config = dict(
    n_layer=15,
    d_model=320,
    n_head=10,
    n_kv_head=10,
    head_dim=32,
    d_mlp=1280,
    vocab_size=8192,
    activation='gelu',
    norm='layernorm',
    norm_place='post',
    norm_eps=1e-06,
    positions='learned',
    qk_norm=False,
    attn_scale=0.177,
    bias='all',
    tie_embeddings=True,
    parallel_block=False,
    init='normal',
    init_std_qkv=0.0195,
    init_std_o=0.0,
    init_std_up=0.0195,
    init_std_down=0.0,
    optimizer='soap_variant',
    lr=0.00142,
    beta1=0.95,
    beta2=0.98,
    weight_decay=0.23,
    lr_head=0.00661,
    warmup_steps=200,
    schedule='wsd',
    decay_fraction=0.597,
    decay_shape='exp',
    final_lr_fraction=0.05,
    batch_tokens=131072,
    seq_len=256,
    doc_mask=True,
    train_tokens=906800000,
    steps=6919,
    dataset='wikipedia_en',
)
Each number is 128 + 24 x the weight over its row's rms, rounded and kept within 0 to 255. Layers, rows and columns count from 0. The size above them is the row's rms in percent of the matrix's.

# layer 11 attention output (transposed), 320x320, rms 0.0447, rows 100-127, columns 128-191
size [ 95 104 102  94  99  93  96 100  93  94  98  98  90  95 100 101  92  97  99  99 101  98 100  99 101  93 101  90]
[[146 124  88 132 118 126 164 146  79 139  99 101 120 114 155 117 181 123 123 136 140 167 131 158 127 150 118 129 103 130  92 142 164 116  94 123 162 155 128 157 110  99 126 133 108 133 101 159 160 115 132 140 162 161 154 151 139 148 150 164 144  60 100 131]
 [120  69 136 127 146  83  42 135 124 140  88 121 149 137 103 146 152 132 117 133 134  86 142 101 125 108 152 117 155 129 151 108  89 129 116 165 171 142  93 123 156 131  92 184 149 119 157  87 153 109 129 116 150 125 120  90 132 121 151 145 111 113 123 146]
 [150 124 132  80 136 158 118 113 117 104 115 115 113  75 108 145 153 143 118 128 136 121 129 168 160 141 108 136  81 136  84 147 136 128 144 118 170 128 118 150 147 118 175 154 123  95  89 128 128 122 136 119 126 122 101  96 148  78 130 109 132 136 132  93]
 [172 104 149 114 171 154 138  90 169 133 109  99 144 113 117 137 158 150 156 138 159 171 143 108  99 160 148 157 105  94 158 166 134 140 147  76 107 143 166 100 113 122 134 108 145 137 118 132 163  82 108 154 145 113 145 146 117 125 112 110 148 171 156 169]
 [187 131  90 130 124 160 133 115 116 127 120 133 187 132 106 127 154 117 131 180 138 175 182 131  79 113 161 156 152  84 114 113 179 128 144 136 128 111 160 154 125 133 175 134 115 114 181 128 171 167 152 127 123 123 161 106 121 140 133 150 119 128 191 154]
 [ 72  94 127  76 128 136  72 159 158 135  99 144 147 135 114 117 133 121 109 136 115 138 115 105 107  94 112 129 113  96 185 134 137 112 131 110 133 147 154 175 158 126 130 135 119 124 145  83 123 134 101 159 170 132 111 114 177 103 113 124 109  94 100  97]
 [135 134 151 102 145 129  90 112  89  93 120 144 121 154 161 112 118 110 163 135 126 116 169 179 131 171 104 155 159 160 151  80 176 133 109 120 123 168 166  81  81 128  62 115 171 164 121 111 136 134 129 102 132 120 130 147 104 147 147 143 155 143 131 132]
 [128 137 145 116 143 123 129 137 132 171 117  68 129  78  74 118 145 130 105 145 105 167 112 179 149 145 127 112 136 163 144 119 111 102 106 145 126 136 107 170 167  94 150 101  94 123  97 146 139  92 145 127  98 125 156 126  98 142 133 125  71 141 114 156]
 [100 114 131  94 109 126  81 174 120 134 116 106 150 116 143 133 125 145 161 123 131 139 126 130 133 133 115 139 178 107 203 144 201 144  90 119 155 134 116 157 133 120 108 117 120 180 123 136 138 130 126 156  85 138 106 110 117 103 134 133 128 167 132 164]
 [128 152 152 124 144 186 143 179 138 117 114 135 126 147 132 159 156 134 128 149 140 122 167 141  86 131 130 127  88 107 134  94 147 142 151 139 104 156 108 119 123 152 144 133 121 119 151 126 112 123 135  97 143  87 141 126 109 123 113 135 110 103 120 145]
 [127 163 169 138 135 121 151 153 134 144 134 122  93 156 106 126 143  67 122  91  99 116 147 107 136 123 135 119 156 157 132 146 152 104 109 139 147 138 154 145  99 112 110 123 147  97 133  95 126 124 115 118 157 118 123 131 106 129 159 131 110 162 119 150]
 [152 147 127 144 142 102 132 151 148 133 140 134 155 133 123 124 121 126 135 141  80 153 156 148 136 105  74 135 148 155 146  82 152 107 110 110 103 125  99 143 127 133 160 128 145 147 133 107 151 138 133 128 148 113 124 101 143 166 106 143 142 129 148  91]
 [114 156 140 109 109 126  98 125 103 140 133 133 155 142 146 124 148 117 157  70 115 129 142  84 160 133 172 107 108 134 139 115 153 119 149 142 116 151 106 107 120 113 129 125 132 147 106 109 120  88 137 118  98 139 101 133 137 123 125 163 161 165 170 155]
 [105 205 122 143 149 138 153 126 104 139 102 117 121  96 175 123 104 135 124 160 133 123 147  91 153 158 144 153 136 116 111 124  81 143 115 113  67 127 169 117 181 167 141 115 106 163 138 134 155 107 113 133 157 116 143  97 133 142 149 109 143 128 121 154]
 [150 119 151 128 154 147 137 118 138  99 121  83 143  93 107 163 168 134 119 155 132  95 137 115 151 118 140 121 107 133 133 139  86 138 151 131  72 129 144 115 157 189 173 107 131 139 128 122 132 127 169 109 118  74 143  86 174 135 157 146 153 129 122 175]
 [152 148 141 136  85 169 148 140 172 126 129 122 104 156 140 151 132 130 117 107 170 149  99 180 145 153 130 133  95 131 129 127 208 118 100 132  99 133 127 154 163 144 135 165 128 143 162 112 140 149 154 139 135 110 126 173 119 120 119 132 122 181 121 183]
 [150 115 118 163 108 105 136 116 131 148 130  68 125 168 157 119 142  79 131 135 155  91 105 136 142  71 148 126 103 118 128 137  94 142 118 115 177 124 120 101 174 130 144 153 169 131 105 136 134  99 114 129 133  81 122 113 120 114 161 127 110 115 157 121]
 [139 104 103 146 135 108 147 108 149 120 154 100 152  76 136  88 146 110 157 125 126 133  58 159 136 149 167 114 148 151 152 154 151 154 130 132 133 136 144 211 157 151 133  96 117 109 150 150 168 143 106 160 142 122 126  98 123 121 145 110  85 140 115 121]
 [147 181 143 114 135 134 127 107 111 163 154  96 159 118 134 121 143 125 101 141 137  99 116 103 142 114 154 129 167 112 161 134 134 149 109 115 116 142 140 111 177 143  88 149 145 180 125  60 124 153 103 138 143 153  92 151  90 121 150 167 136 127 143 134]
 [127 141  90 121 136 111 174 108 153 123 101 149 111 112  99 113 145 172 115 173 128  92 130 119 142 135 142 148 123 146 127 112 146 166 118 143 148 124 114 110 158 119  78 148 129 155 121 151 144 113  81 133 151 164 147 161 122 138 111 100 100 173 148 129]
 [141 105 161 100 185 123 114 126 158 101 134  96 107 148 110 153 129 152 128 141 117 129 129  99 132 109 119 148 128 126 112 105 133 133 141 129 164 144 106 178 167 125 125 146 131 129 115 132 135 150 111 158 135 131 147 136 152 127 162 147 158 103 116  84]
 [143 100 165 123 144 176 115 124 118 121 151 121 133 168 125 158 147 120 120 144 124 119 146 137 120 136 130 104  70 133 111 158 130 118 150 149 112 144 114 169 130 144 186 150 165  68 140 156 127 143 159 115 165 127 131 126  77 109 100  89 199  51  86 126]
 [140 120 150 162 125 123 122 130 151 135 138 112 127 106 121 138 139 117 142  85 122 119 139 137 159 131 140 129 146 136 146  98 121 154 128 144 142 171 154 106 127 115 158 142 152 145  87 150 127 136 110 155 125 112 119 123 136 130 161  96 118 107 124 119]
 [101 153 151  76 169 172  93  64 137 117 125 102 120  90 129 145 152 108 104 114 142 107 151 122  94  81 127 118 101 147 101 170 155 150 125 135  97 134 123 101 131 100 128 127 122 151 166 175 105  71 150 121 114 135 135  88 180 142 102  63 131 108 122 182]
 [ 91 101 213 141 136  98 101 154 142 110 100 113 102 136 120 141 147 130 117 156 132 114  95 140 126 148 107 125  95  80 100 142 133 119 132 125 151 123  97 155 111  89  91 123 163 116 135  77 116 114 124 117 137 121 147 116 124 120 102 116 119 123 103 124]
 [166 112  88 146  40 117 144 130  98  92 126 143 138 146 139 143 132 116 153 129 149 151 145 130  90 153 149 134  78 125 124 121 111 141 120 146 134 127 156 163 139 141 115 118 147  85  77 136 132 145 209 144 125 136  97 146 131 133 127  99 133 127 131 155]
 [119  92 109 138 130 128 151 135 114 131 147  87 136  96 131  75 134 140 116 110 102 124 162 142 141 112 157 138 103 122 122 158 183 137 124 141 131 116 119 163 143 138 111 158 166 148 103 116 135 160 132 166 106 158 136  97 147 104 130 104 162 171 132 142]
 [154 160 106 107 121 124 134 135 114  98 108 122 166 137 128 124 126 131 137 140 134 125  94 167 108 154 101 152  74 145 117 126 169 157 138 162  95 151 153 180 103 131 137 121 105 113 150 135 168 123 146 152 147 128 137 104 167 145 108 126 130  96 120 108]]
# layer 11 attention value, 320x320, rms 0.0499, rows 101-127, columns 128-191
size [110 105  97 113  93  97 106  95 101 106  98  93 107 104 103  90 103 100 115 104 113 107 103  96  90 113  97]
[[139 131 123 161 159 136 144 141 167 158 169 130 165 121 101 102 123 116  85 124 123 151 150  93 133 167 108 122 102 156 122 105 123 168 123 133 140 160 129 116 119 126 141 137 132 132 139 121 158 124  96 102 114  79 133 154 106 130 117 135 126 135 117  89]
 [128 117 142 124 106 123 122 161 179 146  95 176 134 143 159 106 122 129 127 155 106 149 172 127 144 120 177 162 115 148 125 177 154 137 139 111 124 123 121 112 135 100 115  93 116 150 116  76 106 123 163 131 117 120 168 147 161 150 129 148 127 128 121 112]
 [131 116 162 105 152 144 120 141 176  91 104 123 119 101 163 187 145 122 159 142 108 150 133 153 143 112 143  85 110 116 124 123 123 123 200 155 102  69 149 150 130 129 110 182 106 122 153  89 159 141 141 140 149 132 146 129 105 134 108 142 173 130 137 116]
 [155 124 189 126 145 134 147 103 119 150 104 176 108 127 119 163 141 141 169 122 126  82  63 110 127  91 137 119 165 123 113 134 108  99 130 106 134 123 107 134  78 110 111 139  83 136 137 148 115  79 125 118  96 104 143 149 129  95 106  91 110 177 142 125]
 [125 152 112 142 105 128 158 121 116 146  84  88 192 127 134 108 119 131 116  98 125  59 130  95 148 158 140 107 130 146 104 163 137 161 139 107 178 109  75 119 144 149 161 137 134 127  87 164 112 155 172 115  74 149 155 116 122 146 118 150 155 107 116 106]
 [136 126 122 137 101 111 154 114 142 129 137 120  80 140 109 149 146 126 117 129 102 127  88 125  75 139 152 119 132 119 119 118 147  88  75 118 146 118 115 115 160 179 108 104 125 140  95 144 132 145 154 124 142 145 120 128 168 146 117 173 106 195 142 145]
 [115 153 121 113 141 144  79 100 156 123 158 206 103 135 144 152 118 115 117 107 144 120 152 153 113  89 161 117 107 129 186 127 145 168 150 135 116 124 130 100  95 137  51 142 149 133 156  97 132 119 133 145 152 108 166 142 158 125 121 118 154 133 120 105]
 [151 125 129 157 100 155 142 150 169 119 125 153 117 143 114 123 118 145  99 114 187 183 127 152 155 128 118 122  94  92 150 149 125 139 133 139 104 108 126 159 166 114  97 129 163 100 129 118  80  99 152 173 126 176  92 117 116 137 152 145 129 108 134 123]
 [158 131 162 190 153 117 105 132 115 133 153 144 114 109 133 132 113 127 126 148 114 125 105 122 143 111 111 127 144 100 132 170  81 131 114 112 125 123 121 151 123 100 119 126 127 159 125 113 103 152 119  79 123  96 108  83 127 130 164  97 153 149 121 122]
 [104 116 131 169 132 108 149 135 110 108 168 141  95 132 114 156 123 131 104 154 138 180 116 125  93 116 131 144  72 123 133  80 132 145 123 121 109 188 130 140 118 128 115 120 126 129  93 110 184 135 151 143 117 103 125 187  96  84 124 124 153  89 125 145]
 [130  80 143 110 115  80 158 117 135 133 111 141 131 151 126 148 119 182 149 100 136 102 107 149  98 121 116 146 139 137 132 113 126 121 140 145 152 146  78 147 134 117 156 160 115  99 144 129  86 125 118 131 118 135 132  95 161 122  96 123 132 147  84 154]
 [109 132 116  76 166 133  84 107 120 139 140 110 116 165 111 160 109 125 146 112 106 149 120 151 128 166 148 157 120 142  98  93 107 166 113 141 109 129 128 121 115 138 116 131 135 147 100 131 149 156 152 150 151 143 147 128 136 157  63 127 135 118 123  93]
 [142 149 142 149 135 151 134 139 144 134 107 116  77 138 156 132 129 121 146 146 109 160 107 177 119 124 147 102 121 119 150 137 139 133 134 110 123 101 119 164  86 100 122 168 109 126 148 149 122  90 117 133  95 128 128 107 115 142 135 163 137 129 162 154]
 [154 146 134 109 125  98 160 156 118 132 109 133 113 134 149 147 126 102 145 142 119 124 119 116 167 106 127 134 151 138 137 129  90 119  89 143 121 141 134 117 111 165 112 129 144  93 129 110 106 117 111 145 129 140 143 126 148 113 115 118 111 146 147 138]
 [ 90 137 104 127 137 130 103 118 128  78  96 135  98 142 115 106 126  83 124 112 111  83 109 113 162 122 105 157 116 101 168 163  95 127 145 106 159 120 169 114 163 139 110 122 106 123  84 100 112 147 113 150 165 131  96 112 126 132 154 104 115 108 167 129]
 [158  92  89 146  87 137 138 116 167 105 117 172 115  88 148 101  96 134 165 101 112 189 132 167 151 115 152 116  92 128 200 136 149 126 131 132 101  86 119 163 133 105 131 117 124 140 144 161 121  99 137 126 110 126  98 143  64 123 113 143 162 156 129 145]
 [108 157 161 127 142 133 125 112 142 141  98 121 135 151 126  70 119 116 102 139 165  86 108 108 100  98 107 144 211 123  86 168 159 147 164  88 146 149 148  90 121 140  99 135  93 169 107 153  98 148 140 156 155 161  90 140 161 130 123 120 175 162 142 100]
 [156 189  98  99 117 158  96 199  94 107 120 103 135 150 137  73 113 150 126 176 142 129 127 123  97 117 108 148  98 137 148 142 133 138 120 115 116  89 141 156 100 130 138 108 139 117 106 144  88 121 114 117 133 100 115 131 131 104 114  94 131 102 145 116]
 [129  92 136  97 122 152 101 147 119 106 113 176 144 150 135 115 131 109 170 116 188 111 132 129 112 108 130 116 132 132 191 155  79 116 160 170 128 129 134 173 131 123 147 117 129 150 130 144 120  96 140 123 117 110 133 129 150 129  98 109 139 148 109 104]
 [175 161 149 104  92 157 114 129 135 149 142 147 182 105  99 143 132  82 169 108 101 118 146 144 143 130 128 127 138 114 129 119 117 142  96 125  85 118 121 135 149 126 162 129 132 192 170 125 111 159 185  91 114 103 168 107 150 115 124 109  92 140  98  80]
 [146 144 128 110 134  47 129 121 112 143  62 102 140 125 122 125 128 154 106 116  90 113  99 134 109 129 152 139 111 107 107 164 132 124 138 115 119 105 103 121 116  95  80 153 113 142 101  84 101 118  95 150 138 175 161 104  93  87 135 138  98 111 183 139]
 [161 111 156 154 163 138 125 144 121 131 112 116  75 154 166 162 146 150 131 141 118 202 159 159  96 100 148 102 121 155 148 119 141 134 117 127  87 118 128 156 153 123  71 125 130 132 123  91 133 144 150 132 169 120 130 142 110 135 139 179 184 109 163 167]
 [156 154  96 127 112 131 121 156 107 149 123 149 104 111 108 122 120 112 153 120  81 106  98 137 143 156 115 126 142  37 134 124 117  98 100 110 107 132 105 118 162 141 120 149 105 131 124 149 156 151 111  76 152 134 216 136 124 172 140 137 104  88 119 155]
 [152 140 129 154  83 132 168 153 123 106 155 138 144 108 110 150 172 113 123 163 116 131 144  92 130 112 127 103 126 126 114 151 128 138 110 131  91 182 124 147 119 145 179 115 162  91 114 122 128 162 141 105 115 128 125 139 108  96 145 136  97  83 132 108]
 [118 132 185 142 117 138 112 114 142 126 104  99  59 122 150 131 123 116  92  89 116 183 107 141  86 145 115 107 138 168 132 142 139 145 109  85 149 143 140 108 140 106 163 161 155 140 130  78 105 114 121 127 117 105  87  76 126  83 141  96  96 164  91 143]
 [126 121  91  86 138 123 122 129 190 160 137 177  93 157 151 139 132 167 145 112 159 176 121 117 152 112 140 149 136 118  86  83 102 151 117 136 122  98  90  98 110 131  92 147 138 144 147 119 109 119 142 102 146 118 143  72 169  85 129 150 158 129 112 114]
 [147 132 152  73 125 122 113 134 159 158 118 155 113  96 178 112 140 111 118 157 123  95 107 141 129  78 150 132 161  78 148 170 129 104 122 123 158 109  93  86 144 131  75 150 110 127 141 130 125 162 126  74 151 135 128 125 131 175 141 135 122 135 143 171]]
# layer 11 attention query, 320x320, rms 0.0583, rows 128-152, columns 128-191
size [106  99  98 100 102  98 102 109  94  92 102 105  99 108 102 101 100 101 101 100 101  93  95  97  96]
[[108 146 153  63 130  95 140  92 119 114 146 104  98  96 125 144 118  77 140 122 129  97 136 179 187 198  74 146 101 124 113 140 125 121 154 136 117 141 134 129 103 149 119 124 123 127 131 164 124 107 138  95 120 115 147 154 154 117 115 118 114  98 150 119]
 [157 114  63 125 125 161 134 135 147 123 152 126 150 119 174 107 123 161 141 146 146 157 151 107 134 143 127 114 120 141 110 129  78 135 139 144 108 157 170 126 150  79 156 142  74 125  91 154 109 111 137 126 126 119 126 158 139 172  95 120 195 168 116 111]
 [169 112 180 132  77 114 134 106  90 117 124  83 155 129 100 132 120 161 128 132 142 137  95 127 194 123 130 115 130 125 152 146 133 126 143 115  90 158 138 146 166 115 131 100  99 152 110 132 127 109 145 111 145 113 118 122 119 121 136 142 144 111  85 103]
 [181 139 137  96 142 161 155  97  98 121 141 136 162 124 169 104 120 123 123 118 143 131 119  95 188 114 104 135 162 139 142 139 120 128 103 125 139 135 133 169 109 146 134 136 143 149 112 102 138 157 139 109 100 160 131 143 106 139 116 155 141 140 150 150]
 [132 116  99 111 154 138 120 129  95 128 127 183 111  93 143 154 150 114 161 113 144 135  66 123 127 103 121 131 149 125 110 128  91 111 145 113  93 149 135  94 158 165 142 126 140 153 112 199 126 111 143 110 123 107  94 154 120 108 128 133 121 185 103 197]
 [132 113  90 128  58 152 143 103 111 128 136 155 159  87 108 155 111 109 150 139 140 109 123 102 130 126 131 130 114  62 123 123 123 162 139 138 113 179 112 123 120 167 142 123 166  90 159 162 126 140 149 125 135 157 108 119 151 144 128 101 112 158 141 112]
 [149 126  90 171 106 143 172 133 117 124 128  77 145 129  95 153 141  61 111 116 111  88 127 152 120 128  99 125 101 145 155 128 153 142 123 114  87 113 151  93 136 133 116 136 135 141 163 178 128  91 143 126 105 128 110 148 117 110 109 101 103 154 172 165]
 [134 123 139 148 143 117 114 116  67 101 117 101 109 156  92 151 157 101 117 117 137 173 101 131 143 119  90 141 134 125 159  93 145  82 123 120 128 143 133 132 162 170 188 139 121 147 159 152 142  85 130  85 138 118 117 178 137 123 145 149 142 135 146 135]
 [130  61 127 140 139 114 162 145 149 124 146 144 120 124 121 135 139 178 152 110 138 136 162 107 120 172 117 146  88 149  77  84 112  96  77 129 153 112 131 153 131 101 134 157 145 132 169 200 126 137 103 131 129 174  86 148 132 108  71 113 135 135 111 167]
 [146 108 170 164 127 167 135 152  99 113 135 131 122 118 163 107 131 119 123 110 112 120 183 121  84 127 108 133 105  80 101 160 125 133 142 166 130 130 106 141 104 143 170 140  98 113 118 109 123 181 135 143 102 145 116 133 123  80 184 115 145 130 135 124]
 [172 113 141 114 166 119 118  98 118 156 137  94  83  87 154  99 119  95 137 105  95 105  86 160 113 125 143 137 116 121  92 164 123 154 153 140 138  71 103 121 147 109 153  94 114 119 118 172 125 115 120 116 127 114 156 123 153 154 104  84 163 154 153 126]
 [ 79 149 134 126  86 146 111 116 148 114 154  86 122 131 144 170 151 139 136 128 131  73 151 127 134 140 127 147 114 104 172 109 148 137  92 110 119 130 157 131 158 123  99 137 155 140 142 154 164 112 140 124 108 115 117 117 136 122  83 103 130 101 154 124]
 [ 58 134 182 102  92 129  96 107 145 131 119 118 128 139 128 116 121 133 101 170 115 160 107 144 135 145 147 111 119 124 134 110 162 137 123 134  91 111 123 107 142  95  78 129 112 141  96 120 166 108 148 152 124 179 142 119 131 127 105 113 167 156 137 114]
 [ 97 180 129 122 119 122 110  83 101 117 135 132 126 176 100 123  90 164 104 140 172 166 135 109 134 127 106 128 128 106 143 134  96 110 104 128 139 131 128 106  90  85 105 143 125  93 130 143 108 118 138 112 129 149 131 113 137 123 146 149 148  95 204 101]
 [110 100 135  85 134  92 122 112 182 126 120 127 109 127 152 122 145 121 120 118 113 140 171 156 145  87  96 135  90 152 127 141 118 150 167 154 185 115 128 123 115 136 122 152 142  94 162 139 144 112 138 160 146 156 127 126 162 132 156 113 121 108 128 105]
 [136 160 167 132 121  76 125 134  96 157 128 126 117 184 138 133 107 158 146  90  85 110 101 119 161 131 103 103 138 135 104  77 128 113 150 153 143 109 140 154  95  99 146 108  94 113 132 147 101 102 134 108 105 133 131 135 150 133 117 148  97  88  99 147]
 [208 128 115 177 126 116 123  99 147 103 131 101 154 121 110 158 150 175 127 143 108 105 171  70  91 117 175 113 153 111 118 134  86 151 126 115 167 129 119 115 107  99  99  95 133 141  81 122 140 131 133 156 150 137 112 109 139 138 113 169 161 144  93  92]
 [148 136 177  88 116 140 158 120 184 117 124 105 121 114 190 139 111 120 149 139 134 132 116 149 124 150 125 136  93 115 186 153  96 148  99 112 123  89 123 164 163 145 141 136 139  99 114 131 119 149 139 140 164 120 120 142 120 121 111 103 115 115 119 111]
 [152 118  93  84 184 113 134 143 115 136 114 107 174  84 139  80 109 103  98 111  99 111 162 135 152 176 119 116 130 134 158  86  99 157 119 135 144  75 123 108 114 113 127  94 173 130 122 132 109 103 100 127 124 155 132 141 172 142 153 106 131 123 134 145]
 [128 131 160 136 140 129 152 133 159 141 118 142 113  87 102 124 108 112 125 110 154 153 108 180 131 121  90 139 130 126  88 131 160 152 133 135 153 125 114  82 146  90  94 129 140 128 125 134 131 144 104 150 123 161 152 125 127 145 121 137 121  98 100  77]
 [150 120  96 138 148 134  87 200 153 128 117 167 103 145 112 163  73 116 151 116 136  99 105  94 157  74  86 123 122 158 141  95 127 113 110  88 148 137 126  93 137 125 120 156  97 142 131 130 125 136 122  84 133  98 107 102 123 146 115 127 140 152 124 133]
 [152  97 155 115 135 131 106 153 108 125 158 138 143 136 123 152 124  81 115 161 128  83  91 139 145 170 150 114 141 101 112  68 120 136 161 135 135 145  92 114 132 148 105 110 137 110 114 103 154 142 128 103 146  83 139 143 102 126 162 139 120 108 118 133]
 [134 128 160 142 139 132 104  77 143 196 115 160  76 160 147 110 137 123 147 122  91 134 211 158 126 149  69 124 103 128 100 132 112 138 136 111  87  97 145 150  80 113 173 140 162 124 144 142 119 119  70 168 133 106 112 123 167 120 108 122 149 176 108 139]
 [124 102 121 142 158 126 134  97 108 122  69 152 137 150 108 141 136 165 154 169 113 163 115 107 104 147 142 134  98 165 152 127 139 144 180 112  95  96 148 108 129 153 143 145 144 105 117 119  85 164 150  97  89 122 166 123 148  82 126 137 151  75 139 139]
 [130 139 115 162 111 134 118 134 132 107 121 122 128 140 149 121 148 124 127 192 151 115 127 148 154 161 118 141 124 117 112 111 114 102 126  97 139 132 103 167 139 110 129 136 106 179 120 115 137  88 117 112 106 122 123 106  68 115 122 119 171 137  80 151]]
# layer 11 attention key, 320x320, rms 0.0596, rows 128-152, columns 128-191
size [102 104  98 104 104 103 101 103 101  96  98 101  99 101 100 101  96 107 104 104 105  99  94 103 104]
[[144 181 138 121 187 128 164 100 162 141 135 123 161 117 135 102 128 119 124 108 138 137 160 113 128 115 121 113  99  95 154 139 116 162 147 153 135 144 124 113 136  52  91 162 121 145 102  76 115 115 110 102 102 141 128 164 129 128 154 102 120 168 148 126]
 [166 128 123  98 110 124 165 127  99 146 123 119 123 100 175 104 125 158 161 145 149 189 154  92 126 115 124 126 126 185 128  81 140 157 143 121 105 189  74 140 106 164 171 178 128 149 124  95 123 138 156 115 152 110 141  85 130 163 151 112 139 116 107 125]
 [144 171 128 168 160 129 133 114 108 131 108  83 122 141 153 101 129 147 146 136 139 143 127 136  92 128 144 117 127 114 197 111 107  85 134 132 154 158 130 139 110 142 115 178 121 112 124 136 129 143 117  74 136 149 108 111 135 128 146 188 150 116 143 121]
 [165  88 138 168 123  82 162 122 124 110 128 147 130  95 144 128 161 128 145 136 108 125  93 148 130  90 132  98 115 146 157 136  69 132 170 100 150 132 139 125 145 129 127 145 115 164 100 129 114 127 112 122 145 119 126 124 137 112 130 114 107 143 180 191]
 [137 148 128 161 137 144 138 158 132 160 115 156 147  90 112 111 122 168 110 118 135 153 122 134 100 122 145 140 115  90 128 125 132 149 104 131 133 127 147  99 120 141 150 148 131 119 137 167 122  73 152 104 133 123 145 114 115 136 100 116  92 100 160 120]
 [103 160 106 138 139 150 106 195 141 121 127 148 122 136 125 101 116  93 142 104 154 127 188 142 121 138 170 128 129  87 155 172 135 136 128 125  77 125 129 113 126 201 111 127 154 129 130 116 102 177 130 134 124 130 124 109 113 123 132 126 131  74 149 128]
 [118 126 178 107 166 150 123  85 149 115 109 132 103  93 125 157 109 113 113 149 115 139 141 131 133  95 106 132  87 132 123 139 158 129  80 147 112 147 100 148 143 125 117 128 133 140 155 128  90 109 138 177  92 126 149  81 134 116  84 104 127 114 170 144]
 [123 129 121 113 136 150 164 154 137 134 119 102  73 151  83 137 136 138 112 147  89 134 126  80 145 127 111 111 122 123 130 128 127 148 110 144 157  99 109 150 117 121 115 136 129 107 116 171 149 134 120 112 128 118 126 161 150 124 143 134 127 102 139 103]
 [ 95 175 184 128 111 117 118 115 152  93  90 143  87  85 120 103 131 162  86 105 118 147  96  89 130 142 107 122 105 140 130 143 139  92 149 118 179 140 109 173 127 109  77 157 131 105 151 118 105 125 149 160 147  79 143 139 132 154 175 129 121 132 129  87]
 [ 93 142 111 101 127 144  86 130 103 110 106 127 106 112  99 103 133 150 155 125 113 196 100 111 116  89  91 147  92 125 127 128 122 123 145 135 101 116 143 119 129 114 118  98  75 141 103 126  91 139 167 113 108 176  98 119 155 117 132 112 153 138  98  57]
 [188  88 102 130  83 111 119 166 120 149 138  72 169 123 121 146 106 162  95 115 113 145 172 122 119  90 126 112 108 164 156 166 120 153 137  95 159 126 112 128 120  81 138 150 131 122  88  78 162 133 126 113 148 120 146 117 112  93 130 126 144 114 119 136]
 [172 131  95 175 146 149 117 111  79 153 128  92  70 149 110 139 130 110 120 131 106  97 152 116  85 119  99 135  89 130 128 121 124 121  90 163 118 146 122 147 113 150 140 126 153 153 156 179 131 112 123 143 136 123 133 133 126 110 117 134 152 158 140 142]
 [104 123 144  91 158 137 130 155 119 114 131  96 147 130 115  99 123 130 131  94 202  94 132 117 157 106 126 111 121 101 184 102 164 108 159 122 138  98 119 108 155 122 146 151 135 181 110 124 101 125 147 107 129 141 112 159  99 149 132 143  96 160 176 161]
 [153 126 139 121 127 126 135 153 133 103 124 141  95 132  71 148 113 147 166 155 135  95 131  97 163 130 136 139 120 137 171 192 129 143 115 112 103 131 144 125 117 154 121 148  96 121 163 159  98 145 113 102 129 143  92 101 136 121 115 161 156 142 133 104]
 [123 103 161 113 169  94  81 115 137 125 145 125 104 150 160 111 115 171 123 162 140  97 144 113  85  92 138 124 153 134 116 151 140 118 118 104 126  90 177 127 106 118 166  97 127 125 161  91 151 132  89 140 163 150 123 118 142 137 139 132 173 128 126 129]
 [154 147 136 117  99 110 153  89 128 148 154  89 113 131 145 126 141 148 132 112 110 156 129 133 103  91 114 124 155 108 135 101 110 123  90 156 157 123 136 147 107 123  77 136 138 179 120 115 112 107 107 120 135 136 129 150 140  90 159 161 131 159 145 111]
 [165 105 137 177 125  75 103 116 115 113 114 103 103 118 104 142 121 146 103 108 147 103 116 103 178 130 156 124 119 170 134 111 144 146  92 157 145 113 103  94 145 145 107 149 157  99  97 176 133 119 109 120 155 130 115 156 130 103 159 110 177 121 117 124]
 [124 124 147 147 115 135 113 154 169 124 157  89 145 147 134 121 146  90 164 167 143  97  98 175 169 159 136 111 113 141 146 101 117 152 175 118 136 112  95 174 139 102 154  95  98 139 140 116 126  96 145 131 162 108 114 132 144 119 157 127 143  88 126 109]
 [121 160 140 145  93  83 153 113 137 117 120 125 202 137  67 138 115 115 149 143  82 120 137 120 144  89 185  91 153  82 135 121 130 172 141 125 101 158 163 154 137 105 171 140 157  98  91 105 156 180 164 118 130  88 138 101 136 133 148 136 167 150 140  96]
 [158  94  99 118 125 116 104 165 157 129 122 144 190 142 110 130 114 113 126 114 111 130 122 160 149 113 125  99 191 123 129 147 132 114 166 109 112 112 122 153  77 126 114 109 114 123 117 158 125 130 141 135 119 126 126 122 136 136 130 128 163 124 144 128]
 [133 103 165 119  96 156 153 142 140 125 120 126 102 105 114 105 126 120 156 118 140  92  99  94 168 134 112 134 134 161 140  77 141 178 122 168 157 113 123 126  79 120 144 185 125  93 138 109 102 153  83 157 105 144 140 123 125 111 146  96  91 140 144 124]
 [123 128 143 144 127 153  73 117 118 133 145 159 116 149 150 133 129 137 159 163 126  69 126 160  98 157 130 129 106 140 109  95 140 156 171 144  87 115 133 144 165 132  95 172 159  98 121 120 170 133 117 111 110 157 133 125 117 133 122 131 129  79 148 105]
 [195  79 130 147 118 123 151 131 116 113 170 114 140 130 124 138 139 140 148  90 125 159  87 111 136  90  84 127 133 112  93 104 113 101 159 103 142 116 122  84 110 121 109 118 108  77 111 135 156 122 142 119 133 140 115 113  91 132 137  99 100 137 124 123]
 [ 95 126 119 133 178 119 101 140 116  96 134 115  38 110 131 132 120 130 138 136 155  74  73 173 134 121 113 119  93 138 123 110 128  98 111 116 150 145 127 103 161 141 141 155 132  82 130 146  92 132 128 124 106 151  86 146 121 115 101 156 133 104  93  89]
 [137 134 150 146 109 100 141 147  98  96 130 152  93 146 134 136 120 161 126 151 158 121  97 100 117 156 177 153  88 154 160 106 139 126 130 120 137 130 138  93 152 116  96 115 105 160  99 135 125 112 125  80 146 125  92 117 135 109 138 125 165 132 129 134]]